Part of a small language model's weights.
Size: 9 layers, MLP 1792 GELU, 29.1M parameters.
Architecture: LayerNorm before each block, no position embeddings, biases, tied embeddings, ALiBi.
Each number is 500 + 40 x the weight over its row's rms, rounded and kept within 0 to 999. Layers, rows and columns count from 0. Numbers have three digits each. The size before them is the row's rms in percent of the matrix's.

# up: layer 2 MLP up, 1792x448, rms 0.0456, rows 732-751, columns 0-63
# down: layer 2 MLP down (transposed), 1792x448, rms 0.041, rows 732-751, columns 0-63
up732 097:488522542496505492504518471565491524494501513415549576392436461499515490488533466476544544567506502572530550444543506493491591556545398490432541515472464543462553553513493474606557455527512462
down732 100:518529444516515472559502500494448471524439465495505552471457489464517562500487501467541538497444449441522481556546492551474532518445485433528452653506494487601506474483497417534465527489494479
up733 089:448521515493538459494449497508433452470515395518532474510578485501565550410489555496481481491452461613527475496522529550527534517514486492550482535493548470505523477422477466546415549459529498
down733 083:553540515553569488505530498565408498459524528478446527502472486442528513519453551452445479477499442511498435536473487526529495500591527486494431489524560486422481447531583453539422551456602407
up734 103:490527468502533564451538532423511462467568466528458520508510573494436520510519504487593493514511466515483504426474442456569524452476466550491562467536431447504510492539506488515455526471519517
down734 098:430404539552507579479511513510526499488481445521430420500530497477498508483576501477488496534405489478506531475524484497591464571443550560519533548489499514548463514460546512407540515536497531
up735 096:477537462502476508547519517518519526505485490540498445456470490498482435444448497478534514487498448475486532491421420452411492469539483514485480538526432499438480448527486537418494501530473528
down735 094:513440573551495487515479470431509446503512503496561496492478466518515463488542510539560468486534495507534528533497453499539462561493506555411536494571416516476502510527496560512479566531503492
up736 099:456521418481432498467562525508518520515471479483446488497515516490409570504526512537475501513515487459575551497453533499482533538508493593506538350511505472482470526581489538461495432507547478
down736 100:565470518469472565481503503495479486512500452481492447498517513474490455534512503511542513508492446437514498533487527491484507467506483560551497509482555422507470487453636513538469507513510505
up737 094:464403401504458457539441536444540497515510425492508497508492521458586500520486571509523485521491526489469525516575552450511456544498543466549464484522465470511551515569515521487534459501516541
down737 084:577490432436567534460516567542626459531456463508467546543460542496517515513506531487528475512501488492512470463493532441539481407564512527430520610479529553469496538507506466535458445479478534
up738 104:512434520518548467511501503542442470543532495429517529498451462491532530462367484450529510475403573564453474406496484441457568478457478464480532503404534534497535512508518530503458590537472511
down738 105:470506509509496539509546506534544500477489576508385628553522544455455564479508533519523544479524518437444449551492499578472538553432498539521463469515580481551527460516442567521452513482493489
up739 095:474424468491527508529431448458486468463509484529590508496458538546602583501456562504513532451490527567486463443538479524523463490533467429471538514484412487476535498439517534492533620477483491
down739 092:499420480520464497449438507433523500467465427552538429523556507547495489448566512511462409538532540410519491463485514563546503463582525512395508557491495518426506525510520507554494542451442465
up740 096:459523501534501475518470547553405501459512488528522551498524446474498530476459474508433494491492473536505546524476558517525557555462453476530492448546507596523500459447541521516499518509469451
down740 084:455547454526515545492480481527531448555442427455498441530501496553526509520571442538475423470520483578508484502504515431432477471532515490482507508521510496496464573515463571446488377593546471
up741 102:515416541559462502507488486460473519516464497501528589502496511465508514499446501486528481448483594513492518474459557494516453493453498487520553443517511493463538493486501531506528534495550462
down741 105:556561582450446470436460496506547524518493520492468474587545469492497484484486462517532571591538494504479474553466513550489578498565526536483473501567471559525512510537447475478478442554566512
up742 100:540490485532505500503531453517491469546529495530485502503452466516481466520476501508519422468438575498443591513405495468504578525526511522547559474588459606450517476449540559441415467501515435
down742 094:440590531508470618508596499448557489396481537538459486464475479528483477459564532529496470446527503495551516508557507537560514448499556563497416457501543544526489494522548444454509489464507513
up743 096:532506451503523465510478479504587481512503413464667523474472585470539567465504553512541528441565565552454489555546509391503531588556488497525495480473417510496476407498524591535537458504505518
down743 086:536574469563475539442565491470471481520479504492477544547545498528496552501507476455450480512576491503559453489504501499505438489541510545473478451538572458481540482474565509523507476474468582
up744 109:399586492436498509606542464502413521454554508522511540519536523532581436476545547540460564528532437574486496553529493527485488512475443502454518515466436543548565465539532482477590519512533519
down744 106:466514467486526445494530534503478469500512463408477464462487528473479476534504528570473538554501477522545524518485479465518486499499476560436575520564524508492482478415449488504484415417473510
up745 105:521362523450467447434433510480447431488479474425483501447528554482477552513477492523504471472540544533494528400551522487548478507497545551400451455483465630460537476536512506487485615560492502
down745 110:532469558483519569466477458435522457488427444530500560469466459538521466534461557563586536495504479525487485519500464516501491521483481444489466492484506540426512487453496508479496554538523515
up746 096:478435441463479512451442492592513472449471462480506504481417485469523486479441518544538502474486597480517512560508548416495463501509477471502479456544464535462531508483485469516502566570552534
down746 088:454504510459481498385467517416416562520510463559445550531464462550474533500601420437475460509544549471501512473500535498599541559562562511481456484521539499572550544468519531483415456544525509
up747 104:461521408510556489534449573445483536535521455454521546461449519544503508497410481531478550459502445569444523535544475494449514537482499550542471465478488500515428495528454494527491473515499519
down747 105:479531447527502555543479555516550527494514469508558521528530516508519542512461472455464488460560558551528621501480419508491486545464539558539520438471422461542410565541518464493467512465480526
up748 087:484488530388502487523458541502490459501490526486457540493479496487549521416520487535476497502537485575466551516517487460470511608478467516513459457488531535509511476558464564460536476510537506
down748 118:482464484532553461525434505470500470486459563539535434437455503492464521423462513488488501515501481546524413508537511489495587520516504434498492443462490415487501551505525519488563499452520456
up749 099:499518521513502499484558483429462559508488455521533540502507526627495518566470498521542542414446609439512490484423457512434504516520419532449568457505489512539460419458459529504496523542499428
down749 092:467447548485521456482564501461542584531530493535461504465520413454543437542533529500443458468456493492422546458550590474487512455585500457490483513530471495529418515559519439536484528460507430
up750 101:428502483519527465447461526436487424505483488485495514526478541537485507444527479524492512521482487504540536558565470502506569514525504432579488498558557571491537560470513534558513429457547545
down750 099:512587521498505529530576573547503512512523491476559510554447476475493585468579466483421532515525456536429529510490530506537507511496488564559564531452469529477501569523478487515506478561542507
up751 103:440421450509467557473450526519519502564450496447466498474434494507462537509429523506498562449452464520513528472510534460492483486609508495496563457495487558475547493486480500532461455492476551
down751 105:493498439542481469445418479525477485504509447495537476504515504510572412484526496515560497461545463564521478489457525483517490480486459469503481501510474539560512483462428488478504480498387499